Weights of a small GPT-style language model, trained from scratch on English Wikipedia.
Size: 13 layers, 3 heads of 32, MLP 384 tanh GELU, vocabulary 570, 1.54M parameters.
Architecture: LayerNorm before each block, learned positions, no biases in attention or MLP, tied embeddings, capped logits.
Training: a variant of SOAP for these matrices, 117M tokens, 3556 steps.
Each number is 128 + 32 x the weight over its row's rms, rounded and kept within 0 to 255. Layers, rows and columns count from 0. Numbers have three digits each. The size before them is the row's rms in percent of the matrix's.

# layer 8 MLP up, 384x96, rms 0.22, rows 71-104, columns 0-95
107:117147165112182112097100143085184139113186156122206099152123126105112043122168086061171057139106102070140160148133094115164148116148102182132154093126145132156090097108104142116130099108089160113170131146090096134131100154138058082121120179074133142146114127121133155117155146118154059128
091:061133123115139140184121156135062151104086113093113151085139125116149122097154105120181089241207104170107138095139097081123106116145135146146169103164163132141118076078158134136109126115197115133073133175151119143105109133151151172141156146116108069135081099129097149143053130134111131134
116:123124133113123171159115164151138172110109124115106152115182138182120114175084112060104143079125175059165153069183120108128145102120118128146101121123097103107095135194168105104117109118083119205110244149124116115103117168097085192132155126131129121119148119154146100146130126072090117089
101:112177149162125152140153160116105175141130096156130125097088109104165075119109117096178121083117135098180156131145161195119121083140102123107085119089119115124122102092134086116187138116130125113125188156062101144109121182037107155164100130068112149164092094055135148108185104117113079081
094:148168082096147130102141136167131097120043146173076134103151116150118112140124149182124183115109121129148116077109077198125089112157154120122100157121166142107134131092091090125109056157029077164139172102108144125157202093153158077145119114096150093094096163139135141113121126156104159152
099:051099136170137160174109174113132116119160198119132124082142099124123142111106146164183137067156117098143115138059110126192130172155090129122126143143113140127108130067085134113098162127125095146067073145107147140135077122172169110156162158089149079099118090083126141071140075074158170152
100:080163200150112109110162145156142079159131141100104090110140119161109128154092152091121081105074134117151123129091153110153129149116143156137162128156057089208106140201142102127107153135157121159097127166135134193134109168109080137129137015122120155115058160091097099078148127142131138142
098:142138110108138049117154104165107157174183144162151083154126166122149105153145090101142164105185101063126119079125113185124100142148104072123174091111117140108112161120077122168054226133106104128166128148108123136130116144092108169184104119112107109093132144086133067093132149075163111127
103:132148183103129093154141158122100112146090161070110097069162115096187136123178130143093150143170124166124108174174151128073161092129058105047147066111159126124124095168123061140139175135124124158119111157161105119140134096179155107152088126085139155157148086168129130099112134137062119188
089:093088114101133148107121093111104168080115077161146198126131132100129146120140193140095114077156108116123106098149056071141150155082205144122134091172071140090099078119106157072116125090166146133120093125117139173153119151193145121135132110121185158160123110167122118137078159128107045140
093:075106119173087124122076119113168179116218155110154168107072165105087127110174131132130099103094109094095103129176156088109056128090187109123126149048182118130117085130140126161099131150122161124166117120154115117108143114148203104160156123096101129117131137101148180139050115168135111132
107:168095151108135170138166134092099148148115173120129134090173168087113066139124118152125129177159134138167136123093124131126146083128059068121179136089167141099138140153155098075147123097069121154159138149129094150148122065108098055121131087123113081126116035063136183113138105176123164155
108:125168145099074147137075143083159148095171130106141126142141129135138096116096151138140177164133183121095118117147135125152102164057090103105105178121080087114042104122161176164171157094152181118113140093103071107145137101176113218129126082136145098126136126174202136089132154120113153159
086:120097179103143123084115157102164109108084139156096144168211161088129074147104111092150145149126192178145148164144153099092163116170111142095073166127099139135095119116186131136120065115130145134158162117113076146150169119178149182122124112156120108161124054150162144161149186188103104171
098:166208112106112115127130115151114122144066111188109083113196118108144117104115112071142120155111168185134125147118127143090140107138148088111131161132166097176109107102130131112150165119120100129123146160162097173187094040159099126093155109112102182089203072138101151104147102166113093196
093:136093094106120118070156114144124146192112102128121157138145111130112143152161174177127146156147171091150127170116129172124163114096107107101089137131074185158124180181104105156062099113091172143072139174129100091144100061127089107125143154100147129095144151013099112127123107078118175141
093:125145111171138162113096115158148140215172122187118147104181111173158184071169110156093133086090140085119158102150149113117138117126086083110155113101180109158137135127079144119129169156138127111107103089131147096138068125109113130146198067146143102179079101094153148092087146090071173163
093:132121177162107116133129089101148118085180078177169079179140121136102133072144130143147087136130158135158124170114064130128127101123120073116112093132118166172121127145114147117132127155147123075109165102044104042127096098097105168098163084134104154186132188124173145113157105115173086189
102:108170158162154111155161110135115062151174136127111221125138067143137133115121087135174136118141175192089150110129096164124124150081160187162142116149115132132108106172144138152185127089115106090111161141203099159180112104160123073106185125097175159119087132107164117085128112135114194109
111:165183096089089101153151194127124134154133190141122117119055184128141165109105146069202112133149125139094105125099135121141102111122099150110161073108094081103130099134134096097163144072140124134140116133132112086119121058122156162194196150153076125090095183108102122181109160181121113127
101:186158109119112059064155132094154153198165151151145127115153103115154090100096135156095062137109172143124082141172107095130188137143194129115130214173177090127108085125107150156108125093100091143127127142088087092089141162160081119128119110129157118139128135137108142065131119135129097204
098:079082151129129116128135095150118185073141090105095122100129115157143088092065117091119097175097116122075149137120172165145129133134167149140159105062067096105108143141170113131183132129112155170130127147156196148145075198129175131107126106158069170173082112092175129099192132163127132152
105:169203109131090078140169093094160123103105163175171102173119108165113143148166186087095125114072131103096126169185136148077128146116104132192114119113141151073125124131083178107118146059098100095156157090158126081123099127169153162158094077149116102152143166141124105155139096198118111126
093:112145159135164068092165156176080081100170103113159147135146142149141091138136163131070121120102118176069138145085183152111113163148199137123202154103112059144075111118075142100098179084145145141110073158148148094120115128148125129070124112063094114135136173090153165125142115085143138107
095:088130123129158060145105160093109058164193168151140126148106119098137125116136146116185111156132139177125107172087127161110091108172115122114123102136119157094110125097071130078119158052102150179116124214110135093121165184168141055149117155099105157098098109131105150071120177103118152094
096:157123140077172080201107163141091155109133113082087145164119138165210135136111097126112176164108184178132159161147152134133103075102096136125173139139074063102113135098133114173125116087106075130126141135084151112136153105129112102156132108127103163121153160114108181109190088177045132102
110:221095140097112160145103125097141160117086149128171171174180064094162146161148081090158105103099140181155133146160130075113160086111156120185130140081173106085115105117136111134148136068139163103105140179111134086138149126108094091146161126125147097087180113096114169107134087115080186158
096:136155149152088131192088144110048152086089123125107106120113166139109111145115162099115155165156163152120168105154183099127130111099146067090119074121143167145154184129050144148109101129093154121091112132135127100154138157180150130127186157129119142201140168066150147173069079112157076146
103:128087136144044153149092142103155135105134163188090089127215115098145078051092135104103132103197136131162188171114143115139089123177098166190101106106115165097126174099094127083101109122113131117111168129133134097073139193151107132149128159120119102150139159114131103121102086115174106162
101:112115197109148086097165100218171174153182127111126149093126147147137063122127200132126129141104159159125155098145066155161161154096134122144092163124114107071149096143089094128114169158113109151116127177127118125121129089160130137100118082103062039115171160169133123113113145079099165109
110:103163156078171182138136122085081148102174166122114183082126102126153113110157151131181154079131101067203171104174118150135147108152164124155126071122122088138152126093188163088116165132094148105117161154181141115174105141134149052087113126099166111077182146117095128143127111117152090091
094:168111125128139067120118143172149094127072112136101112117147125123144128125086124146163094155090112063067156129112130084094150057159118057080089151117110144152117148080150163140154108098106113222193149100096065099145119136144146134116138138198176153148118114120162118152081110065156154130
119:148129126157151132107160150149095089073108146112111130165170093158160157115106117130062070148148079174084083133080130146121163190133123099128139096205124083078096080113145120094063120129097126140117122087115120100177071114195109107167159104194170128164116104125172103115118168128083130132
103:155142104210191137127099162100137063098111162096120104197140149088178136179097190131177143062107102132055170113126109166143107096139152153135125142125085146114129125101090132124095148093174094107105118127157089127119106094131193129162166094163138138065117142096148112192163129142111152122
# layer 8 MLP down (transposed), 384x96, rms 0.209, rows 71-104, columns 0-95
100:130127076125089102158146051149114071138090165135025181097121119150172117201078118166075162175084088115140056156142143140167105169168108079121170145127127153118106082150164143104153148127167132125133138161162112123111119128159124093147101060144126128131147156157103110123088155146119099140
081:132127119149126135104163085151136190091132078115189096068139130144052116127124081161177141122119121134145173138144145119118091183080186112086101139069159104173118157162189173134161149095115154089141138107142131111154107107114134117131082116146131110149154052154103102053152105059145161157
123:121114084127117138159132192134176168135049125158115153144128139145135131130118147136050127183058136163147119177142137091142118074184167166090123099143139107109067148120142175134088130106131136167096154136085188116145170098075153096148142091127137139132103184119107103165093098172113053158
103:124151149100088096113170133141136133108140106172115112148112191174088105052160086128136067168111078169100150168214143128162121157106119145132111112135158155162116177129106206122183094130096088113137146145085169106117112084141151133149173163153192121127080099160079112090159129104121116171
085:147129123124137138130154170158115200127096101151137074108099095081119138127117199170041129116094098142118116089128108157120127110066148118057086146169121078114138159109139174096140105118110180093188183136135144135122079124173079156078075156181167153082137119121129099105113105160124171119
104:139163180154082158140122111087125093139161110114114108136137140117123124157071107169167132137159144152106120071064133101154133231136156097154139170198185139112128136163078184123137077088141136093098124121126122148162094155080090126143100120182115114127141131112082128135100181197193127164
105:152175053178162144119136106149118107105117118144114174066109080115133128138153169157126104105081161125126136121169150096145122094125080176164117129111080143021092105083133067177144167157150099097161160128191160110104138127129153079132148171102111172112166113187124146132122129070096113123
099:119161151119179122123169136178141107145130116086151131060178095169123106119136088100045068151095095167203104139116127132145109068138107137112132149087160126121152108111185142106147123108122095077141101113076082143118172141155135112219132150118116147132129159196109161189140164165138164139
096:174163108125121135183083128150102126086142123105141093140139091101057098130140164117107136140100148158062085196204111066096140141086191166122097108180106107148114093118130124107110190161113173123126170126117183163161149128096110156153072125119175122100122143051094093158127096135117137129
093:173090065176148179110124167144090071097101157098151140148090136139128145153151109111065164158182138176153125177146120186135121105115057145086160181129114106149159063133112134151160099115173134134094138099130099080086129126137099134115140100070075131122095127098079085134182130139114160185
085:131150096185155147090105111065072143108129154091198073156123070122163129188055136143135112162167120165148167077105165114168133174120152103143132152100071123127141151122113137087079107115088129084144092052142098088130120114144094072103121152099067113139139102123110117117098148123114189128
104:144098140115091135128112166122177157155082131116096156114106115138125109143159128055125147147085115146129198126079099175148148115133126182107141167108096135119151103183136124110138166115171070055048087143119164144132152128178143167150166155064031135124142186096149107141121118179109132110
119:142147134145168136131085107116137139161118129154150159192088102169082097139126129103085131152114150109103103102139210072083140125081071132085146102108164125065102103138103079109071149134130155113136095120152123125089172109156087208146133185088087100141124159062191137089147144146137082149
086:132162078136123127146150170169072155098158119161153133148091043174147128136128157137094157124189067131150109111048118075074132128083149133071119124129098122163121172144199134088141135083109127131135086119113119101103069143038129105115144158175169108129129179110148143129164120125122144164
087:132096096134148096092082107102111129166144111143167154136101136116091137169083123062110132156174141077176166142106154166156165187144070139119126150120163166082166069209147146129102127145078205177127159151146146125125137144125095107082127173144087133112171164094131150112134116053116175110
096:100086169164140121175118125141117153135128166198105121116183147135193137081100134088121141102106135133130123095139168165179162148163101128156212144135089108146097126111137107149173087163070066117071107062139103133127108173165139166108153104185140147172181138078145165116171140149112168111
089:133070148163168103108064202129130169096121140113179128091121114114139135127122085152153139139054147041174093107125159119163149157126101122119099103151143100099097163107085059136088164113135150152143133148164109145097159146137139100054030136131139128083190132140119112097101105105118126155
093:121074104136120130108141180164152089164147068127078127112130068106113165139116135121176157103082088121163196131128046128169098117158132147161159196147142181180077166126153116114135155120108138145116153134182147142213146150084129125135093125111128136090098133145189134127129047115095134148
090:113117136146120172094131115133155123093144143154120133099084164092182071084164147120122147162134129078165148102099170130157162076153070078126093132150167152164146133084144192157075166095151105103133085108124109145098168209088108155153071092149098135116079163128083103169161168144150098175
107:150094183125163151128158103140088129146081118088156106141097145189100124069167097157100120110060165140130103121189106125130112128074197119102080115111160136172145147064165099097176173133135126129173065172150123181108145106101116153147119142102120141119063094076148170152136160071117113153
107:094123143142149115151145097137073104091147140096120141217082118100159174085119167083123162150087138167120116193105126056108121097077087144101188105186146115124117136093116155090118145148099119136143122092044107123086159142169121126094116127066074168130098162119149192119104122130156119156
102:190149105136134084149143089126164165146156107127081087029191066143144111102080119144110099119177156135138152118125123132141162127123181109173132157142103099108133119132169133164126116116126151085132112113135081081052094184114061123135115160143132136186116143109171122207181168110112135101
096:128102130133128107139152157220174190134123155095112136069136110117104140098102135136157117138144167082121081143053077143140140134134174108115167138171072093097143150117122077131099130217140131151087120116112139144091181155130158114102196118161182067096183090113138136086116144105107102139
092:113119119107120164120148199220182159138097186114158187157092128107098113128180061099156085149094097091151172057110100111156148094101185118131099069130100133112138156143124108125167107159151150135136141169149150160115114162128150114158137111112200164120121141109142138143157097082130062096
096:102123121184147103120052127111113180139083141129106128134141109150086142141149117107115120153083145089171115143119091118099114133174099057129117118109071212136049147061109097139094167160147136177122135094122136147146148130132120211131198121092120147143116179132119091098123112147080078077
105:120165170110038150113090111142108100130151081126154050113135108097061147084163118153150152106146113134051076152170187123088136119068076100075131146156102125162135087127144135183078142195131166141148181118131138133137098113110094163123162088079137132171155110156121137127096127112146126134
116:111149137085161134147165149179155132132077126133130134090091114132128100142167112131107117138156135184086102124183087098149115131131191150091093132145196105145080148122174100101113192152126139160167125104151021132037132166169075111138053134127144142145123140125106181114137115128139078111
100:120155113104060133162078120138176194177168124133092142168058118135070117183212114116102105131137175120178116133160144126158081177139098098142145157129092133143069171062166099186110092134126139099133120136126160124173121176129186092119124151142150124142125125156164108134080125115171097140
098:118155098134124090143144060143095100132157129174100113115049114149139149150091170108123139132132056117080068122169172156146099131113140123132169116133088156097104153137100143188152073108107174127168079162214181098103195110153157147154105107115143156119120050117168142147133165129134160114
103:101170142122101128086106160113114089051138158088152075133111145147165154067176052124137140176201122175099107134151170097140145123121097169123138111128198075149184148163164116110142098123173127105154098117159128072133088085124126118173126149148142161104058149157172112100155108136158152142
094:097104151162130093165180085117130106109125121151144083147125099121121140168120072156104106120141127207137081123111108147093130152130165208123153123118124166112095165075126104180134163080083053155080110136111143158102180166058100133102093109127095166065146171107154192129121151168119146115
103:146118120155137103124152087169169147081132155146103149115161121104146088097135099146095121183177109208117103102065118116101180130105119146135089108121158120102132150115114103159135186072150120104106123114133128135141071172131108116086131191112099156137095097199094061134145072152219178159
115:220134177142129100103152164126131125060124147066129159064124087114157152190161142158154128120133124155091114166145119109157077096199121183160135115122116144141174144078099144094092132118162100086133123119140110129077154114146100101134145187106148145081136053162108131070135088133097174116
108:190106103152129146180169162161133080043162106135118124095085128073096050144140151161090153103142137158111109121170153139129211150084105101085168165168158104071109119086149128084166147149121136149131159139129153129177087087153127150157112103130104150117110089107124116099184127201124129130